Each number is 500 + 40 x the weight over its row's rms, rounded and kept within 0 to 999. Layers, rows and columns count from 0. Numbers have three digits each. The size before them is the row's rms in percent of the matrix's.

# gate: layer 3 MLP gate, 704x256, rms 0.152, rows 596-703, columns 0-31
# up: layer 3 MLP up, 704x256, rms 0.154, rows 596-703, columns 0-31
# down: layer 3 MLP down (transposed), 704x256, rms 0.0856, rows 596-703, columns 0-31
gate596 098:458512559476501483493493498472559491623484479433504553506537458517489419540496541548459490530538
up596 095:501436577514515495518490447560496540583519509508474441517522588552506548477486476555488503456545
down596 098:485514398443443516476459548548507533474496477502570528541510483462471586516548534466502501469462
gate597 093:461547532505470524518431494444471529525496482466462543530499566427489473530472517514481581446579
up597 097:553499507509439515460428539541536489534467543543545418480495463505495470483520533543516505477471
down597 098:522497533531482433517566579558502493448514508527514513484489508489534545470570474500478487547514
gate598 101:460493434517454478491471530449514523470508501496492404530488505540500509502518528518538426525515
up598 099:517511461473537532527526433527515502504491516440531584500532548479474465446481477513530498588546
down598 101:439490492433496520500547546417477504514488511470462441541523518444487444469451452490487567511569
gate599 094:549488541487470532520561543521464485527598534481560426466522479439411482438563526494523427451497
up599 097:440487416479484486530502490500603478497440445462495504530479455447558454450562608481488467478503
down599 098:450541471479499405473492480546542449507526532436503487446512418472528575510601478434496491456514
gate600 100:520475503515501444408554490498529522561539545462482481497538470450515386480449453499512499440424
up600 102:506504528469569541562477446527415487461488485510442447501409509470454467500422472480563523458479
down600 101:441524527507504491394425477502482485431494453541398507422479507483479474479415514602530537461422
gate601 101:500531512426541493415458514464465503447485476513435473493438507539553478486467529467471499555464
up601 103:556428543491481434496510486512507515422523531439507543481509498552489427510517456512465551479596
down601 100:547531550468499465512490533455530529537530460523427561527527533473541484447466483502580453481505
gate602 097:520513437565505568538538437487478494450492453563462521516521488560463502526515539542533452465487
up602 095:513538509458557538521460500500509516542530460461553521559483470431524492510521519467525480500525
down602 094:522505472439508485445510525483512538545483474470514484425456439515548506535550535517490511454455
gate603 101:543533461550472578528495449520481581514495510490470422486521546486496539460462511569447489561405
up603 101:448509477457540540492582516571523513473540532462453468538524491543482555469524515462531489511467
down603 103:524499511495526536516497476462509469508507482499458531629535497507490457563506409420502546504460
gate604 098:531450488483520463485582530454527481512543491429486482512484469518450463546420481630504460466500
up604 099:498459542470478486449500469473540507516530525397474506492508556522426394582533507486508458442477
down604 096:510469513362484488505459470503458478527531486508505499489442417524522477532529467488551497535427
gate605 101:530452508485433523481469515570503494493437500455480471560516520467524462537494540509468531441524
up605 100:522517459558486508496594498523522558479562511433519543483490449547516461475525463511535496539508
down605 100:528506427483513457537573516456501500502489514563462567461562486472459498491457516531540569416489
gate606 099:430526512498493462411550531502533526432516482508486510561513527498514569441495540509539508482520
up606 101:484471498531443489531453566391458517446524515455575539551439564444496452531526478433458522476487
down606 098:531402562479507505532482533420507512468461468503538518489590499642552498456521503479519537525489
gate607 097:501527495546479511589537458418463536553571564498538468439524490516463449452486464480547468429518
up607 104:561529572527562515520473512408575472467478509504554466517526509624492480464437504459502506455555
down607 100:410447466490504506535478560504559491520508481517480488520615500493454482509438520485441506418526
gate608 098:488552510443544521459531521519523515525570559500543501520517525460515531481533540572515451506521
up608 097:510518538490464474479504577469543529484478486534498554545530545538497534476469467504534512444466
down608 096:522461513518470475421490496506467445509484502493526462473476461526443527501467522541462550512495
gate609 101:456445462528429572492497487548504492515502516520477464500490536463523549497486523582475492474498
up609 106:487416471500466483476522506487558531542537480492527521481472492425476534480515544550481559456468
down609 103:479484526498560565533459576534495510455494493497499509528439524508534496551425537519538518472440
gate610 097:509540554562508493490517547449428504506479485564550522503547486496538487463557535459459512493483
up610 096:534466456558461543490485529521465516473437508548472486558402464518475504609497482485502521501513
down610 097:449470404546511446508561376555516476495493462510493452538447463461496483501457499497505532487504
gate611 102:551571518501607501554535539564539450510444569498368484502466496581408553434523490403523482456491
up611 101:467471503465464518526498517579562518517470526498399445486487520488531502488528470512493532524483
down611 101:491474470500389481461514480431525555510529500532516469498565512514515474519484557430504520350536
gate612 096:486536565551518526498560545458513561504513435461475566480463459518463481619519455471528496451447
up612 094:493430519434517525528521520518503457496523508505519462545512490516499591499505482522532570501513
down612 097:522491435424480471500546415582516493519471537424513446472468519446487463508525513528541490411437
gate613 097:557534537555469545530567524494438529522462560508484594545437499495531446489517445549536537498534
up613 100:453571524501526394471532512528527484513459494512509456474504544523487435416481502445474548524484
down613 099:498485482529493531449486516538529471472473564492590505460475477486425529564521436583486446456552
gate614 106:489539508460489544480438469489472502576498564498483507561506554559577495452500526543462416595470
up614 104:472521513476454548561475509419518601469482510445480473550515466564455419437539443512465516472545
down614 104:537474578508508465496596528525516512447444528536502561478528515422498497534489510528540541510424
gate615 090:525488500505475443493514509496463457498480444516536455487492438458474457460395472450500553512483
up615 090:550461470569531532519487498462557556493514560447458473571503528537510547525523514558482439582434
down615 086:523515463562538509514602560513536522455450477444487450489498549516536507469457531555552516498532
gate616 100:592467428503485417509513513449478465553573457485504475459472502487492548468453564482510447496496
up616 097:512532539485538510592448518475509588527447540520513492512533515441502497500503473525461446504537
down616 095:508483509452506459534475613531523621530531481493517480484530490496518519556427422555523571570414
gate617 099:533483492451516471543514484497560490495443544561566472473448508502501518496518540544409429496519
up617 102:445525573478530499440468512523476517566506404501454540513518414499561499515474563499580484538460
down617 101:434526569521519513505462518438583466474416493519469475482475540486472509510550451546473459491478
gate618 102:575506503476526515553550532521506522550484471477560478500566513511532561439547549444486460563519
up618 100:474489456483531573547502493458552548532566474487485490559554520590496485465489499496502453552420
down618 103:472549492473514453519512500469473566541550470490508451445492517504512567491587470540444524511494
gate619 105:513495429527524489482420493549579511504467495464474503516478429574555597503524457504497481544505
up619 099:473503470535518482507488520436577540496494468566488463498518474542479494605508426576465400457510
down619 101:481510597607567462478530415544520439553587504534547529464506441519495447470484518565552484490536
gate620 098:504538530556464603515449438509529486460531521526532427459498519519453488498501573497507481499487
up620 097:520540501472459489385573515534517488402536484537524455494550498518503501536458528508542572584449
down620 099:497391576601512491569501555460546554550484587546465495462566430551504528495468541454569623475480
gate621 099:510501572501441483488524443574573445500569532491532510447446516548464468500513468575530489424498
up621 098:525514519495509513456530551425489570486565496483469535459513509505458471490544514574540521467465
down621 102:461561497463507436516520420463418482539493550533476490506545561491442462584443483464572455509444
gate622 105:541450429473513543573530510522401539480523538520465515467441515418507461526484515505477531607546
up622 103:454441430462418462450542448597484478501538467449490436525502537545560518491470514457506494506457
down622 101:491528520543512566495427457508453523470464503439509538512536518416504563495446466452510491524477
gate623 095:568438497519453557472491460469564612547514469577486517481536521511456530455502489468482401467447
up623 098:488503545526497400474562525460506533494520575494570461502582521486453524601470545502526473514485
down623 097:515471553484446503467489493558524493440549504473540485501566559489494513514392519448506502358452
gate624 100:549472522543502519541519476573465566478549570499446498470483561529508554478485448479503520496456
up624 103:544529461488522456465503555514470437443479504448530507517526469457497520455430604540468468554424
down624 104:485510519530388510482535441470547512496527463523500529494425443534463517452515428450515493534479
gate625 099:499499526463491504451483455491489525493484519534556472434426495507532427452518468458465484506419
up625 100:479484494446495503462588419489447544563552477494527531460434570471507481509431495480471507490520
down625 099:476487570523539539470457445444508511474448525533550544584476463419505428493438475532473440437545
gate626 100:437525501548484471541502528520445481545553507494531473458520473414531475500527487504493453539455
up626 101:484506494441560469478497503554453542488502559549445456458550546564480526410493484534457450477520
down626 102:496483473502484426556470514496515508546539444553448486509514505575485491503481476548422517494496
gate627 101:515563543526443541435474475550513450499506471504595517530527386472477478503553480497537521577485
up627 099:477456472447559491500484488515539556550423515530479517535425498496494567479481505555446514474495
down627 096:565460503497554520500543534472474495501517513464566449492518478514465493513513498540493521513502
gate628 099:493551571539449442431426543455463465458492414496540493478463509438481523462516526519506536412565
up628 100:515493525445531448457544514448424552499548453514526523430491600477533436463461508523417484496521
down628 098:434518506522529424519620505521530446499515527504501460484492553491468564531533418470463467493551
gate629 105:553492545512482559457479497491479557503516492501595537456535544544542411479405497485514510529503
up629 100:457442469451556514480507493489512496468534449474554522445520499485521513476508493471518490501537
down629 100:533489421560536487513475462507548462463496429417524474483531513484446557571508480497490484538479
gate630 106:450451508412428524495515571473465474464523533542543496546519505520496466488460527515564442524522
up630 102:488567493476546538446521486454576472560524484518529530449461503495482503449468464470443429434427
down630 102:476514492519528500477540509486458545467508474569518493543544498445547490526576488455496513539492
gate631 095:490507468512583543473557444493502498525554462478522431488494467484500513447508489529491452475474
up631 100:528504478516473513506546467496447517455527587501488510490467436477489446510465410545490559457498
down631 099:520501453480489548507508430561513474463503495439556472531477520538496528477485483540530518498452
gate632 103:486370442432433562495501502436493490452501479548453498438481508493473514475474502503497513551554
up632 100:505557467481528426490476499423459478520599517515422474469504521472497502501506473474468551467486
down632 101:529505470546444521507489599489482491497460454580495515520584451549526382528515527484459471572496
gate633 101:480470542534498579521490533473513441493534547520562492511553472454453534508435434518524486527524
up633 103:519498471506529503509467547562486490498498542556535462470535464506555503455514515524600541530485
down633 103:515539473452450529547597492479439463426519463500565555491479514414564442487413462527475524540524
gate634 104:492510511507520443506505512466468533480544498502525482568464519452446453489461452503457559515476
up634 101:471464517533483499451515518515481499510459463460515519552488496401531483493516488502523576456437
down634 099:491577557535530516535535503432566532462523491488477511485509507438505467487488593528486487434504
gate635 101:525533516521511549465492422513468487471518452470467521483456494535535500557443552571485475458470
up635 102:558467482540497501514511513586502418492542556507486487564492525425540431478487572516550438458527
down635 098:492522454522545467484567493548448483535478487469525481435466463497531432500487484520544505446535
gate636 094:454550436559559517499491506506553526461444431522487494577508577514471485527442482492513536469410
up636 095:493510447446465435444518464541429519434497546424475465538411477486486471513583483478465615516537
down636 096:556520483493494464483506444437459503443523450455466487541444433431537527490597471477519483494557
gate637 093:483518490465528474470478521510593491487563503522503443346533501567552467469487531502522495536515
up637 094:531538559466493500480457460489494530521474494466451576500527488474461480419496580574506499500557
down637 096:526492516505565530506548555593500534465477461455448531537549558576495467485496445533459571502456
gate638 099:442526461483512517545544529585495386512506541464429510495462502499518491477493463517516432380492
up638 103:448467547559458498561510483490543496492512476445474448469496427421526443527571441454560579502459
down638 103:522478536464552505559480498485508509492495488553509485519480459365523487517526539480529437477528
gate639 093:556503479518572397487549437499444529480461464523529542518417479610482484542544549525449481479500
up639 092:491454531526488399468474464552477486506461508552533573561484544552547428534543523496455556421541
down639 092:504544469476416473535527520458528540501462515502542460476435468515475467443516517456475513527470
gate640 104:563520562502536528496468416537538441519477508509427443538549506483424528565415477468387458462480
up640 101:508478520561505519454535472508495471532554491499491538511541510446477522469516550531432525546531
down640 103:533496555445533493586435513474536524527480509503520515538552329364598576512504493532467499511532
gate641 098:506474570508502479484407486558513542544490504395501542441478462477551525483454451582584461462571
up641 095:440492524503514484523487503526439498583423535503465471524567474512533516525441438490533476519516
down641 095:450517605456508502490443452491533476532529545553456481489515491458524489555502503490550562521475
gate642 104:520509500481464508483516557515529485443555467529500514504510467525461456514499556506407487491454
up642 103:485520482564597515560414531450537549444500505505400521510532518597526500465481477486563460441452
down642 102:497457491509526528469429545544490514529538527469444500541554513527404523531582512451519511468488
gate643 098:513484500533543457409515519564483533542538482474495561491477526556588513484430496479491499465457
up643 101:452496471518463569572566527545503541508501457490573436530498521527417574458451488498482540490431
down643 102:532531467503515560435438392471419519495483524505552369497552458544525507461537496451488504497513
gate644 098:498545500501493499482578527504551533497511514495485444496438536498483541536432536468443529432525
up644 106:556537576495511519483581403549513461490498542516545461467519444468475538492536541458446488509532
down644 101:526512521530576487561553458506457597511493503488514585483493540457481432557480489499507583512508
gate645 101:516509437502546522490506520537474502478523514578470519493530398474480496386488476492493558513569
up645 103:502519505486513542488495552521483531486522494398548480606450507482485543515458480529483477518518
down645 102:495521474495430474470498477512553495469399419446481503501487463568421537488536509521489477492455
gate646 103:472461511407452554399512527487499468519536435485448507498484519467591438484445528511484483553481
up646 103:495446559509526552503501536524500454459505489460450455535513559494550483526470489538408477482532
down646 102:435498443521509485465502505538476471516459474535487470553488491470514600472559489502483479546520
gate647 095:504460521460516546470519553514453398487532460477451494466550484533405463479503516507591492486468
up647 097:492452483424482470475502541456519653538528568531484444508447566520581500475542484523522455495479
down647 099:507537506433476484489581530466526552529476392585451483586537477535546510489477496492455485446502
gate648 104:504492506474538493474506470533445497427528516543472425455515502526491435542429537429513480524529
up648 106:525448494449429445506566507446507485436449503484478465514475545493530371492512518542512547529459
down648 097:513466442512531458486563439486525467555494462461468502525511461542525535520470461515490540530545
gate649 097:416525565439501553478497503532522496525480573458525492496542457405511458455467604469447500492518
up649 095:485489533525528511530509485509521463517511542444460497521505485455579475504511457472435515514582
down649 096:536585545560492480454574512507464507456489506482520508466524536424479529483547491516471478447398
gate650 098:541490474489512567612543522443480519455555524546503513488554509487428439500477458495445485539449
up650 094:548489554442538460529508489503494497480449436521532503474499462518615511477513530551541466476482
down650 098:497512526499473482514543504498551442451510551568491498450501356521519514454495458457471512512513
gate651 100:495512438514523504529426531461487565423534466485513460533440517420582585539485531507594481472490
up651 099:516559517567486496530479462541540425472522503442480530503534497516508526496500493566489504518509
down651 096:529482509503531510512511481481551441547429489477557489591551512600475515498464518590456604484497
gate652 100:481485505522501494417474558460503507559487466485466502497490490480550503533495436571554493577477
up652 099:537418530529494519473451525531517533516532480551449519539446461480592473469554501495565553544482
down652 099:553488559537510470562535536480459549550496457509547555465512502428514437439467422513518480436499
gate653 099:549519582538412486487510483495505565441471518571540551481477477549549450488498461507497478497473
up653 099:434489543579512464508502551482529468565493514512425459462463518490415524449451459486447570448567
down653 096:483469462498508517556485524468520500507598532456499496496519486477520489463466543427480487513572
gate654 099:527463503514539506556463573463485482520440441520521487491479511505449417522511462436474542504502
up654 096:590447486487497438511506540491545495503483508534424483464431554519571515485542504537525496456453
down654 096:561438586492551493467446441490503489558498458496478505538466545525437493515541482555519501450473
gate655 104:492468466515457517487510563522466498450492506533405434529553520450520537545405552489513460512515
up655 102:490561472397515519456528457483535474510503473497466471550488567464409418534535534516459431554490
down655 100:478561480468525482417568431456470491497505485536453552500544581366518510552465581416472525508475
gate656 103:502464450537563491530466475481496573539565476516477465469470466474556508467451508520446543443445
up656 105:500501489468467571433520425561479522568460534552446586497517446568485510553431521465470531480494
down656 103:504530628508431504488485490514518447539535502525458475480473439472544576523533482462472465508468
gate657 096:433539508423458484472523437458458465445455510461505542437465493465603490515498627444546464451532
up657 099:488482434442522471465497483444435482413546517435509438481475479521477521486510514440543409396496
down657 095:531479563452546470472482420456439519457449459576541541482546548473560560475504576560400472556496
gate658 096:439521476511567573452552488501504513497428558525467482574483487563540520527471465538509460516448
up658 098:476504547524553499455415478462511497444557586483494543475517470503502503453512550573488457475492
down658 100:468532458457595445427512519509586459495569492449508464527587507494463421505586573528479503465469
gate659 102:449495449499423508564493440530590532470477455537571538509532496433482533474523449494435503492475
up659 100:531434501544506577418480506487521503425544530516568498448511480502497520569544522480405497501399
down659 103:575509536486478532434505550560507493485484457496565505472555428510534514506427503531509550506477
gate660 101:478456405547510482451538553475456463555501463581465488436553556536521605533408535534543509542469
up660 104:518482507563494485565545427569556526484503534467563511502475505504490472489517550466490533519499
down660 102:427472569476433499464514517493506431457500490473503455551486516498533458450477499522480557556466
gate661 103:590453430426549490480489534475548565510558496551495462540491488541511442578507515548494473481540
up661 099:410502469523480542531571509493523459485456431449483437529418484391502534491465478487537483497505
down661 097:438487434504520579501533480532441587524536491498541465491529491543412500500496452504518551504476
gate662 103:510510493515531467509439520541523497532491500454504508526509520456513546474479479531458526513428
up662 102:533447433431480542502547493481500483498455553523500535493513490510437522538470523483476487491563
down662 101:486506501438567485471507505435468450526498485491457505505502434478463476491377575456473553530545
gate663 098:528550503477499520496436536467513496534405493545550498519490547524487482534429517446509393584457
up663 102:545504530492488474517405457507435468500533532437580497447509491512432463528505499532484431535469
down663 101:538532544405544470527530524510467571501512530514517501484515517487467490519488568535475477449516
gate664 096:576521475546532550529492535425495497484497448506494509558544490488558469486472499506477541498545
up664 102:442527538512483477482540451419578507423539481443483492531409507472550507545510513514494518515516
down664 099:504520519437571517473455521557504471498425513519469529567493529537478548482507529446510571458506
gate665 097:482536524521492461471504481510512492496560502443526474526447539509511432495488532496511518496490
up665 097:534531491487491484454506445493516507475514502477514490531494514470508448463503518430501530472480
down665 096:476502482499506460456380467497491489487522511509564432531443510474502457511454580489444528519494
gate666 097:466554449526446505538540488508575395509441517507473463487511471474492502557510557504435516491535
up666 101:448480496492511484503480481476535590520526518526516517470545484474499490491560485529493468440450
down666 102:476535529511492488566451459444511540488531456412476554581498514521556505515464459483427440463473
gate667 097:513532527507501433424491458491541520385467515418502547484494547538491519457481476473508502468379
up667 097:465431468532552440498544483465484416514477607474513478488509530502529467552491443602461463572490
down667 098:528522484511449498506521571550524456484452463501520469494555435526519475530549462510458555495426
gate668 100:532512463504555432504416508560469554484480493485548477467527534512432565505580576495526502497466
up668 097:475428476575487460526436517573561513443535471537483547512540536516493466524510504483572495480579
down668 102:449551483459535572477492548443474580505470543535513550495504468478516523498540487431439633532438
gate669 097:468510496481508539521465454532502490513509487540498541578488576496457467508545464511425476546477
up669 097:497501525520549499475573478426481516466520524407481466420543481493543507500532469521489547461426
down669 096:490464488559537452511482519459546428453543551466479415541390499576491510479469503560533590518492
gate670 101:557568475590534459499442554489502564495440466527512543588454566495466448504555461543491513514505
up670 104:439463446556569481482550451450515521503475463485418477472503484501505481494463533462530509511489
down670 104:495547494518469481520445495534495550505469465439514562426406515509485523494540507479489499539483
gate671 097:488511499487533512379468530533494505463471468537468480514491505530506505543446533561515442445448
up671 098:447497467539478482600471509489468455511489519441563505455591440468465530552551484507511465494471
down671 099:430485471489471500529509555509516483521459487485492498461449486472475489510496459550505496515545
gate672 098:413421595553473493515524475470548525477530465453494535512585498446493514487526464558523478425462
up672 097:450498499513505514470482548528452532516513430569489519436384519542573499458510489524493478517518
down672 099:566489423508421505490501499472520550506521513563465519458497474456537498488532526481571488443488
gate673 096:505490469453472570576508533506496535541468515468447451466448425536560501451455496546466514489493
up673 097:494444438451502461456471431475525533560534435478549484501510550482476513568518548548567507466483
down673 095:448566540507429523487475537548504510475475439525446441553498538397433558504473508450436483428466
gate674 105:548521432530510474524500483482469466507568532531427451507539499546453421516452487492410514503554
up674 104:510569544588479484571439498526505493501529490437544532492454538496476601493475489452563528501433
down674 099:479515559442517477550514512540557477523436516542463515513540381438529514496535517521555532654517
gate675 099:520476524442526457570434510475448498476458469429533569462460458503488474450551523454513555506510
up675 100:495537424461534548572477560521591392549500490471489488506498515515509526530498431509510485539495
down675 101:454424510503528491446472520455496462545483511532467465484550533509490449486562523519470453496494
gate676 103:576459529559472482514494488481534432571525514532474472507490525493570517604526465489541456530441
up676 106:497498533476487478487463521520427438551530488577509537477491533574479561542440474425507455493463
down676 105:485438577507533520445499555561530491514547483522587516498554515591415510544564434516503472481506
gate677 103:495567552491431532548451529502514449559510505497566586500477378489450474554489457561541518506465
up677 106:463536596451452462498533543554553461463589517590554525516469463506463459517497493535551492536490
down677 104:491481569434530522529509469523528526461536493521555551486450457569462453495569461522504465481514
gate678 102:569444533433477497464476525497463507478467499580431500485428420460446422588485564541511527463537
up678 100:529485481486585539415521522467505486500508582452507526431470497473523410496514583516508501504421
down678 097:520473495436530556441465489458478568497469431527480478464515424433455542501441515419569494506544
gate679 098:465437550432477490498536493518566471454493492529502536461510483489528468526484484522448461508528
up679 092:532499473474472463515594537499504519443479466528492512406483495523516478527459476519505419509519
down679 093:454555478449489493498507523526541448408549509530468568500488464467463477426536512471488527477493
gate680 093:499512492533496447489505517513461514434529510477572409474496509546499508442516468602541496535474
up680 095:341477505486485465442535462496516514532431559481482447500504523542529523520456541455495508450472
down680 096:535525559501492513510483449453532537512583462546497452495520518432503450502528525520519512527474
gate681 102:515517512526464566512456521423497518509526443496538490395445466532462474609433448549547490542541
up681 100:560584475552463427463513513550499426545448588573474517479579493515444459534502522471589499518503
down681 104:417446579479499483491519486457555614493492521495502541505494516500518517556431518526465474506473
gate682 098:520482427512520547516478487533454464479436544479566456428544522460454496520523514520464529457489
up682 097:545549438494443537576513517495580500525505545510500525464419505535490453544489496458454409514550
down682 095:514454500486464535567531568480452555451492486426517447524577427526433519445511516605547479560470
gate683 097:552520576457506428468486567472416481546450451513439528499562479513461469505460481508484466505516
up683 096:521557547483543563514444507453556562534507478535540479491500475587471445510490472471576523456455
down683 096:472443516450523543555449455479452540569427488515546483443486463489521426506581444463499467570468
gate684 099:455483491426527568442520475501502544451536546579514478424389471482502534512471485554521502575502
up684 101:453519555525483463469510459566520433501535489477483453541457532456586473435505502465503535462546
down684 103:444534540483456523569586557403474499522454470468472465491478566450492496507518493439463482480489
gate685 096:505495467513537536482433503517496501548518494444467503496532491523428540486452560574551495455530
up685 106:450498484607430397548456536448484550563458457574432532464491478510507479515447499481446476482529
down685 104:513509495524496478473535532502450446497546444513492472490513471552515450473440448485500424548513
gate686 099:465426467550570512428559493536554487414407585502576497563517581524418545474472516513527454464501
up686 099:452574466507512520439565518506547459467456500503480505527508516464540489491499471491503486481483
down686 101:427436500478495520530503463520473465470505462456480553529478469444467514482510504476440477475504
gate687 096:518498498552494473507433389478493494503466472521514387475512539524487451600541495568405499545538
up687 102:527459476531559559431569524532479499514520496502504536489489481519520483487530535444495576512501
down687 098:495479505478489472499469545490432486461485546457518500481496533539535505528541538495585538431458
gate688 097:562524421511546457532448452514501482511552543492444542485479534489451581468524513515477505550482
up688 102:513490485532500478520473481488548554493474528490548466469468496576585515443508540431499465444518
down688 096:516524543532507511453537507476512461502519485513502445463527474537531544506506534505502542545496
gate689 099:464474537494458485528458507483460508434465464480539478441552553501473454483478505527485602480504
up689 103:527484511527533524513506473543504507491521390500520533545494515512566542475590528452526518568542
down689 098:481461486506508522561499506463515501556526507480526529550467536498504447545536500473538492462459
gate690 100:491479431475550553550525495410492452448543545464471473449483515460523526421445486468524532516554
up690 100:564493479511522473458543528457491518541544511495597466542534573497499472429441529473468515511468
down690 104:481486566485514515486500483506580488505543508437619521466564556530489515472454492450565468531446
gate691 103:524489476510548502466546523506508539563480531436456502497473389414526516484533533491528469434474
up691 101:474490542544459468534529447480526491476552514444517577449477516499444408554409518533480551445486
down691 101:446487542455466531526498515469544445517533514456484451477508501505528505525373488507501555537538
gate692 095:503534495535477517483420532521547484424488488469529462494433528491516533572516483481497447467425
up692 099:475508475441512466492474448536429513529511503543474495560560561487517488487543579489452590504499
down692 094:579549475495518473525529448456515517549509503567508531461534521551523537546444561521494530527529
gate693 102:490473465517455470521454502498518459546482485535489558536462430488436519540430454478535476458519
up693 100:555443510496451552513493478433448534470606528541521485495515491521437407530475524509519577537499
down693 101:419524486464525478562514498538462473524536547485478531569442492479451526461484570467409446455440
gate694 102:538494496472461540545486467398537488500515532404486509546479460518542478510515507506524442528487
up694 102:473478506492516511525525515517453500523501457510423600492550544524515482494437524498492515459597
down694 100:506494530485441482573510522527508502485414559459568480527509426397403557574505518556478494498468
gate695 104:582477467539462503544537438533450474586458479525488477476510526570576433486486506528517461526441
up695 104:526457488459527532554517504488551529545426535501455489510468549512524490543506446473471452507548
down695 103:533465512478476592539549423565453544484487600506509446492524509517528556491520506541565434540418
gate696 107:545430437477549516501543501486538518505486509515539498468520477505604490566463559462498478507524
up696 103:493573522545558549492491494495537582534580560518541465465508498541464455509548480538483508527502
down696 100:498481619495524483542489434525507480410474514544539499486468504538567421590464573532567568466562
gate697 100:527474400523546539492496508469483504525478486509481438540429476443520454476504554517554603487542
up697 101:491511425437503466468442518479436447492491597500514478504635547505508540434471526454536489517475
down697 101:539448486501475489532485504587478472549471460463435455471506500583455496502497484493450480556574
gate698 100:497548487479454524483488495477472492460486576568542556526487457468471466506464562533503445506443
up698 103:507495526509547483467558521524514539505482463469539497525534537480445533475487426556550476439466
down698 101:576430553484484519553509458519542493473457512454479474478459550455432485499482459519471509525506
gate699 101:483477538520442492579415531485525472439498543539523528508440537529518548481543439500560476528441
up699 097:517515431470548439552473428530515497471519483506493505509463540520501500524452502463484521524516
down699 096:571532401510527440555561476515435526523512435436486475532501530569546466511434520483455542523568
gate700 103:538530490543490491527516431511491483562550576538552522473433447479520505470482544530497504528462
up700 102:499498518483442451413477480448517455442464533570462484503450484558536485509497573461547550513523
down700 099:465523417504543476515476484534499544589519539613453534426543455544556484489507526535503499516474
gate701 100:441525542554501521516547581502528520475524523483448534480513483570539455524500422514503498483459
up701 102:478469509517557589582428519522529458491488445430552463515521495563552483482487527531551528498436
down701 104:498535525544489513445508478444486492463455479529487570466553518516486552492588468519577433565480
gate702 102:488481463474508493542529455538446554452512488548523533466406514537544463533503484549507517502470
up702 105:589455442500497502505531524510479514452544487467521488474561506504487510493549524461503485512454
down702 103:470519528459595488511444516524476488397464467497505522548458498531411495517493511536526592518448
gate703 102:506459497493436534444503593508549496529491524468457474500551510490543453490533418534536501495537
up703 103:544461473536518505508526520472531504459495542475473454496483449563477503564534434533496458487545
down703 102:535501584493462483532499514542441543521528475520435524560541386533534479519591507535465542581461